config.toml
num_key_value_heads = 12
norm = "rmsnorm"
positions = "rope"
qk_norm = true
attn_scale = 0.154
init_std_qkv = 0.0272
init_std_up = 0.0272
init_out_by_depth = true
optimizer = "muon_variant"
schedule = "cos"
final_lr_fraction = 0.1
max_seq_len = 1024
doc_mask = true
Each number is 50 + 10 x the weight over its row's rms, rounded and kept within 0 to 99. Layers, rows and columns count from 0. The size before them is the row's rms in percent of the matrix's.

# down: layer 2 MLP down (transposed), 2048x768, rms 0.0352, rows 1941-1957, columns 704-767
# gate: layer 2 MLP gate, 2048x768, rms 0.059, rows 1942-1957, columns 704-767
# up: layer 2 MLP up, 2048x768, rms 0.0618, rows 1942-1957, columns 704-767
down1941 094:56 52 28 51 46 44 60 44 57 44 39 47 69 55 41 60 35 74 54 48 50 38 52 51 58 52 50 40 61 41 42 40 57 68 50 46 43 53 37 45 36 65 42 52 71 44 59 51 45 72 53 48 39 58 45 59 56 67 51 52 75 46 49 55
gate1942 105:55 59 49 55 56 29 35 52 52 63 55 34 34 64 58 30 57 43 48 35 51 61 58 48 47 53 62 44 50 41 71 39 86 56 34 53 59 62 54 21 33 44 57 41 53 65 40 56 47 55 44 39 44 55 47 50 43 59 46 42 49 54 50 54
up1942 100:51 45 49 58 38 39 33 55 45 39 71 51 62 58 53 39 51 47 42 78 34 59 49 37 50 34 48 42 45 42 50 60 50 34 50 39 48 66 59 57 52 60 28 52 49 49 45 53 43 61 53 37 52 27 52 61 46 46 43 41 54 49 41 61
down1942 103:42 47 59 54 34 38 54 48 61 68 57 59 39 46 55 65 59 39 60 52 57 41 57 42 43 50 53 55 45 50 53 45 38 53 36 41 47 61 37 58 52 54 71 40 35 48 55 46 48 54 50 51 58 40 52 57 48 35 55 50 41 45 53 40
gate1943 099:48 55 49 39 38 61 60 44 64 42 52 44 52 53 62 43 47 43 45 41 34 58 46 50 52 46 35 67 41 56 48 25 58 44 57 53 45 57 54 55 52 55 36 60 57 40 67 42 49 63 43 56 41 49 50 48 54 55 40 65 37 32 38 44
up1943 101:66 68 52 56 31 48 35 54 38 60 47 38 52 62 58 60 61 52 51 45 59 51 48 47 67 56 44 52 53 52 38 30 45 62 45 54 30 75 64 51 56 58 37 68 57 39 44 51 59 38 45 59 66 49 35 34 43 60 44 49 59 54 41 54
down1943 100:38 59 35 38 29 55 45 63 39 41 46 45 56 44 56 57 41 48 53 50 60 36 59 60 60 54 43 50 47 53 39 59 56 56 60 60 39 40 47 55 64 32 49 45 32 59 50 48 45 44 77 54 64 57 58 64 53 56 49 35 65 55 53 41
gate1944 097:26 37 50 48 44 34 57 56 31 45 51 47 54 47 57 62 50 43 61 62 55 24 53 63 51 41 52 57 41 52 66 47 64 35 42 45 69 63 55 56 47 51 54 64 59 47 46 46 54 50 59 41 59 53 53 57 34 30 52 56 53 52 62 47
up1944 102:45 65 40 30 46 59 54 57 54 48 42 55 47 54 40 37 56 51 49 54 58 55 48 28 44 57 59 54 65 54 65 54 39 51 52 60 52 58 48 63 38 59 57 73 49 51 44 79 31 55 43 41 52 48 39 58 50 55 51 46 26 40 40 58
down1944 101:45 47 62 38 41 41 46 32 47 63 59 69 39 53 50 63 31 55 49 45 35 34 60 56 41 50 58 58 46 53 43 46 74 44 42 53 41 51 44 56 57 64 48 41 57 55 43 64 61 39 38 56 38 45 49 55 69 50 53 52 55 48 37 53
gate1945 102:41 52 48 56 52 48 41 42 40 51 48 58 40 51 43 35 60 60 59 49 43 51 51 48 50 40 53 63 51 48 51 57 53 52 49 59 75 55 45 63 65 51 40 36 52 48 35 30 58 56 65 63 39 51 44 39 48 67 64 45 52 42 50 33
up1945 101:38 55 28 57 40 63 47 63 49 52 64 35 35 59 46 35 54 61 46 60 58 53 56 40 66 68 51 46 58 53 52 55 45 43 32 66 58 45 54 37 45 54 63 53 39 36 49 30 41 53 52 66 52 53 53 42 43 53 62 66 65 57 64 48
down1945 103:56 52 52 65 50 57 49 16 52 38 63 32 47 49 72 43 47 56 43 50 52 61 63 50 41 72 44 57 50 58 52 46 49 47 38 57 67 59 46 38 51 58 44 43 57 61 47 58 53 48 64 44 52 47 43 46 47 30 46 38 46 58 50 47
gate1946 099:40 62 50 50 55 42 45 62 52 48 60 58 44 43 53 39 59 44 54 67 42 60 67 36 45 42 60 61 73 45 74 51 53 32 59 45 67 45 47 52 33 55 49 63 43 58 65 33 50 34 47 48 35 50 48 56 55 67 76 55 44 43 64 65
up1946 098:46 41 38 71 59 62 80 58 45 58 50 46 51 55 42 62 61 50 58 42 51 33 61 46 36 41 48 50 54 42 48 45 69 51 32 48 52 43 27 59 57 49 37 44 56 35 53 45 54 69 60 46 51 57 35 45 65 38 50 51 50 53 46 48
down1946 099:39 52 49 41 49 46 53 49 51 50 63 28 32 41 46 49 51 60 61 50 44 43 60 45 38 57 41 37 43 46 71 42 54 46 44 55 64 62 54 34 62 38 56 37 55 72 61 57 44 57 46 58 59 44 36 51 61 20 48 56 49 45 20 49
gate1947 101:32 42 49 54 61 57 45 69 37 49 54 58 56 45 42 62 44 42 64 56 62 28 52 51 59 56 41 50 56 41 41 53 37 63 44 52 46 60 56 40 48 44 43 41 66 38 51 55 71 44 42 64 56 55 45 52 73 48 40 39 39 66 56 35
up1947 102:44 37 63 48 42 59 68 27 58 48 68 39 43 43 38 41 39 46 31 47 62 51 62 57 30 59 46 75 31 60 60 49 55 31 49 72 48 46 64 42 54 58 55 44 30 51 53 59 52 59 32 43 43 47 57 53 49 70 34 59 59 50 46 41
down1947 100:48 37 66 41 51 46 52 41 43 66 41 59 55 71 45 54 63 33 53 40 43 50 55 51 54 49 51 65 47 51 55 48 45 39 47 52 59 57 52 49 43 46 55 51 58 69 35 54 57 53 43 55 64 46 52 48 34 50 18 28 46 68 59 42
gate1948 099:58 50 49 52 51 49 76 62 44 49 42 48 46 37 53 68 48 49 50 60 57 48 56 49 46 34 49 50 50 42 48 46 48 53 42 54 42 62 51 55 44 59 45 65 65 43 42 56 59 71 61 58 58 35 38 57 52 38 60 50 34 49 54 30
up1948 100:48 42 44 54 47 55 36 41 69 44 50 54 53 54 54 46 42 42 47 44 46 33 57 45 45 55 31 64 58 57 40 53 58 46 59 70 62 47 59 65 47 57 45 34 34 49 50 58 36 46 61 49 43 56 56 49 41 61 58 62 49 44 58 61
down1948 101:46 43 69 58 46 27 49 51 71 47 50 40 43 41 55 53 35 40 67 44 44 47 61 41 52 33 36 50 37 46 57 57 33 62 58 41 37 23 64 59 46 44 51 60 39 30 44 66 46 59 67 58 37 66 53 46 57 43 52 49 56 70 46 64
gate1949 096:42 46 30 25 32 38 34 57 43 55 41 76 54 53 55 53 64 54 33 78 54 54 48 52 62 50 35 53 49 55 45 39 47 52 59 33 66 58 50 55 37 56 34 47 55 50 43 47 46 44 69 44 31 33 46 48 46 35 56 59 44 31 36 49
up1949 098:33 42 52 38 55 58 52 30 40 51 48 50 56 58 39 44 46 61 60 88 56 48 55 56 65 57 59 40 54 47 74 41 49 40 45 34 63 65 47 47 50 43 51 65 48 33 45 53 72 69 63 65 60 56 54 60 65 31 60 35 52 43 54 58
down1949 096:53 26 55 33 49 47 62 54 54 48 48 56 54 46 46 57 51 50 44 46 51 43 37 41 52 50 44 60 51 61 52 53 43 48 69 50 41 57 55 70 40 51 46 46 57 36 47 32 52 61 50 41 48 48 47 49 55 33 60 38 52 61 24 51
gate1950 100:57 64 43 52 43 36 51 53 47 52 64 58 42 50 47 46 49 48 52 46 48 43 50 57 44 47 54 53 45 57 39 38 49 22 42 66 58 54 36 57 65 33 46 49 52 57 43 56 47 53 41 51 52 55 70 68 42 31 56 69 51 47 64 51
up1950 097:77 34 54 62 41 24 38 58 40 39 55 56 28 57 61 35 45 36 50 31 70 33 38 33 73 41 45 59 49 50 61 42 47 64 49 58 47 60 40 32 44 58 41 31 51 52 40 52 45 39 54 43 56 36 42 47 47 62 45 57 35 37 54 40
down1950 097:30 47 53 51 41 58 48 49 60 57 46 68 46 34 46 59 75 52 49 55 50 55 52 47 59 53 49 45 41 49 38 66 70 33 34 53 70 42 64 71 48 32 45 56 53 61 59 45 50 43 53 61 52 28 54 42 44 48 58 59 55 43 49 77
gate1951 099:55 45 41 65 57 60 51 55 60 49 65 55 68 41 47 47 51 48 60 45 63 55 46 48 52 57 45 34 60 49 52 51 59 50 48 63 63 56 57 69 81 48 31 63 43 60 45 56 49 49 49 45 34 45 52 34 54 64 81 69 40 47 61 49
up1951 099:40 56 45 61 54 50 46 39 45 50 40 64 46 32 51 46 48 50 42 51 55 66 56 56 58 40 40 44 46 58 45 63 39 36 58 56 56 41 30 54 60 48 37 70 56 48 58 72 23 29 54 68 41 47 63 57 60 53 52 39 64 47 37 71
down1951 099:51 34 72 62 52 62 47 51 39 48 52 43 58 41 37 57 52 47 48 41 48 62 38 60 19 56 57 47 55 40 41 55 48 75 49 44 34 69 51 50 57 55 49 43 59 49 50 55 50 47 51 51 43 35 50 51 32 43 52 55 62 60 47 41
gate1952 100:32 55 56 62 45 61 74 40 52 60 51 26 54 36 51 42 44 57 45 47 62 43 48 54 61 44 53 50 67 41 38 56 50 54 72 42 42 58 56 43 67 59 28 50 53 52 55 44 51 54 36 61 55 40 53 43 49 38 46 39 60 50 38 38
up1952 103:48 43 47 57 49 49 64 62 54 61 34 40 46 35 65 51 61 62 39 48 70 42 53 25 51 67 67 62 72 48 35 57 61 60 63 46 28 52 36 28 53 47 45 45 61 48 49 39 58 39 49 47 51 48 44 50 42 35 40 42 55 46 62 50
down1952 100:52 59 50 59 32 46 45 45 39 44 48 43 37 40 54 57 34 48 39 46 30 37 57 53 43 46 39 50 62 47 58 44 63 47 49 50 41 50 54 53 55 49 58 47 50 49 72 44 70 55 39 47 41 48 45 54 77 47 64 49 63 56 41 50
gate1953 099:63 51 54 57 48 46 64 58 46 44 46 44 72 49 61 58 56 38 44 38 42 62 62 45 50 18 46 46 35 45 54 53 65 43 54 41 46 39 44 53 52 59 47 43 70 56 48 57 36 70 49 69 60 39 41 65 53 28 55 55 31 46 56 47
up1953 101:55 80 32 47 30 43 46 64 66 47 35 44 35 71 42 48 41 35 49 45 39 59 46 71 46 44 74 45 47 51 47 69 40 68 58 35 45 39 66 44 47 64 41 41 62 53 38 42 39 49 65 47 47 64 37 52 59 47 49 68 65 56 45 51
down1953 099:52 63 56 75 54 34 53 58 50 43 61 55 36 33 42 63 43 63 43 65 68 24 54 48 44 56 65 54 41 57 72 67 39 41 65 51 49 70 48 50 54 39 51 79 37 46 48 35 54 45 46 47 44 39 47 48 42 50 49 42 64 58 47 53
gate1954 104:42 67 29 43 49 55 29 52 54 43 56 44 59 41 29 61 70 58 65 46 81 54 49 31 47 66 52 43 54 35 44 45 67 53 48 48 44 68 43 43 53 38 56 62 48 49 50 75 50 54 45 45 53 69 65 54 30 58 50 49 66 33 61 54
up1954 102:48 49 72 41 52 56 64 46 30 73 33 64 45 63 58 50 53 34 62 53 70 48 44 55 55 52 58 45 64 54 51 39 54 50 54 58 67 35 64 44 44 57 23 57 50 59 47 67 53 60 61 29 43 62 46 60 39 32 33 45 44 51 61 41
down1954 101:41 50 42 54 58 33 46 52 53 53 60 39 54 31 43 63 46 52 39 53 37 63 42 59 47 37 40 64 67 66 43 35 73 53 65 54 48 31 60 48 44 43 59 47 48 58 47 53 51 55 33 48 50 60 59 52 49 45 37 75 54 48 65 54
gate1955 103:34 41 35 59 55 60 70 43 62 57 49 48 82 68 41 43 54 41 70 38 34 53 46 56 61 47 46 65 54 55 44 49 56 60 38 47 50 37 29 57 62 43 50 50 65 46 52 55 38 42 48 35 48 35 55 39 37 53 57 57 40 43 43 58
up1955 107:67 72 41 52 53 45 42 68 50 45 50 43 39 50 30 60 41 69 58 67 58 41 41 41 52 47 35 35 47 66 52 54 45 30 67 52 35 51 58 61 52 64 43 52 44 60 48 50 44 57 46 46 53 39 47 64 54 43 46 48 53 50 65 50
down1955 104:56 53 68 74 48 45 59 49 49 59 52 55 48 44 50 35 50 40 46 58 66 35 45 46 50 44 54 41 63 58 47 64 60 49 41 62 52 59 38 51 45 41 77 55 47 51 65 59 67 55 56 50 37 54 44 62 62 54 48 49 52 53 48 36
gate1956 101:57 39 69 49 40 54 48 50 54 55 72 61 50 52 70 45 55 54 46 55 44 59 49 56 56 43 48 53 70 39 25 42 55 49 44 44 40 44 46 47 66 62 52 35 31 39 43 37 66 63 48 36 36 55 34 34 46 44 42 62 42 50 52 52
up1956 099:73 56 41 49 62 45 41 53 60 56 57 36 48 54 65 51 43 41 48 56 67 67 43 49 52 59 47 46 61 54 48 39 45 55 63 68 48 47 45 56 54 55 73 52 46 53 56 63 67 62 61 57 54 56 68 48 50 46 48 68 67 62 42 34
down1956 100:51 52 62 35 56 59 48 55 48 41 52 62 39 68 34 35 57 49 46 71 55 59 58 38 34 49 47 56 55 38 49 38 49 44 46 25 48 47 53 62 40 46 47 67 63 55 44 65 65 66 52 44 61 54 43 55 51 38 50 41 62 55 50 61
gate1957 100:48 40 57 51 59 65 39 58 49 55 44 43 50 25 46 45 42 43 64 54 56 49 74 29 69 53 62 52 37 43 49 63 60 51 38 43 55 55 43 56 53 62 34 60 39 39 38 57 46 69 40 57 61 53 53 65 56 50 41 59 47 60 54 33
up1957 100:38 43 58 37 67 62 57 64 63 55 41 45 66 36 44 48 45 54 58 55 32 50 47 54 52 31 41 26 67 36 62 43 58 52 37 40 60 39 47 53 39 61 43 48 52 40 57 47 55 46 63 62 51 49 52 20 48 62 52 27 56 58 45 50
down1957 101:57 47 55 44 60 44 40 53 51 46 54 53 39 47 22 36 35 51 57 51 48 59 48 54 71 43 62 64 44 49 33 40 56 46 70 50 64 50 66 42 50 66 55 55 60 66 60 43 49 53 46 42 43 52 69 40 58 59 35 45 29 59 52 51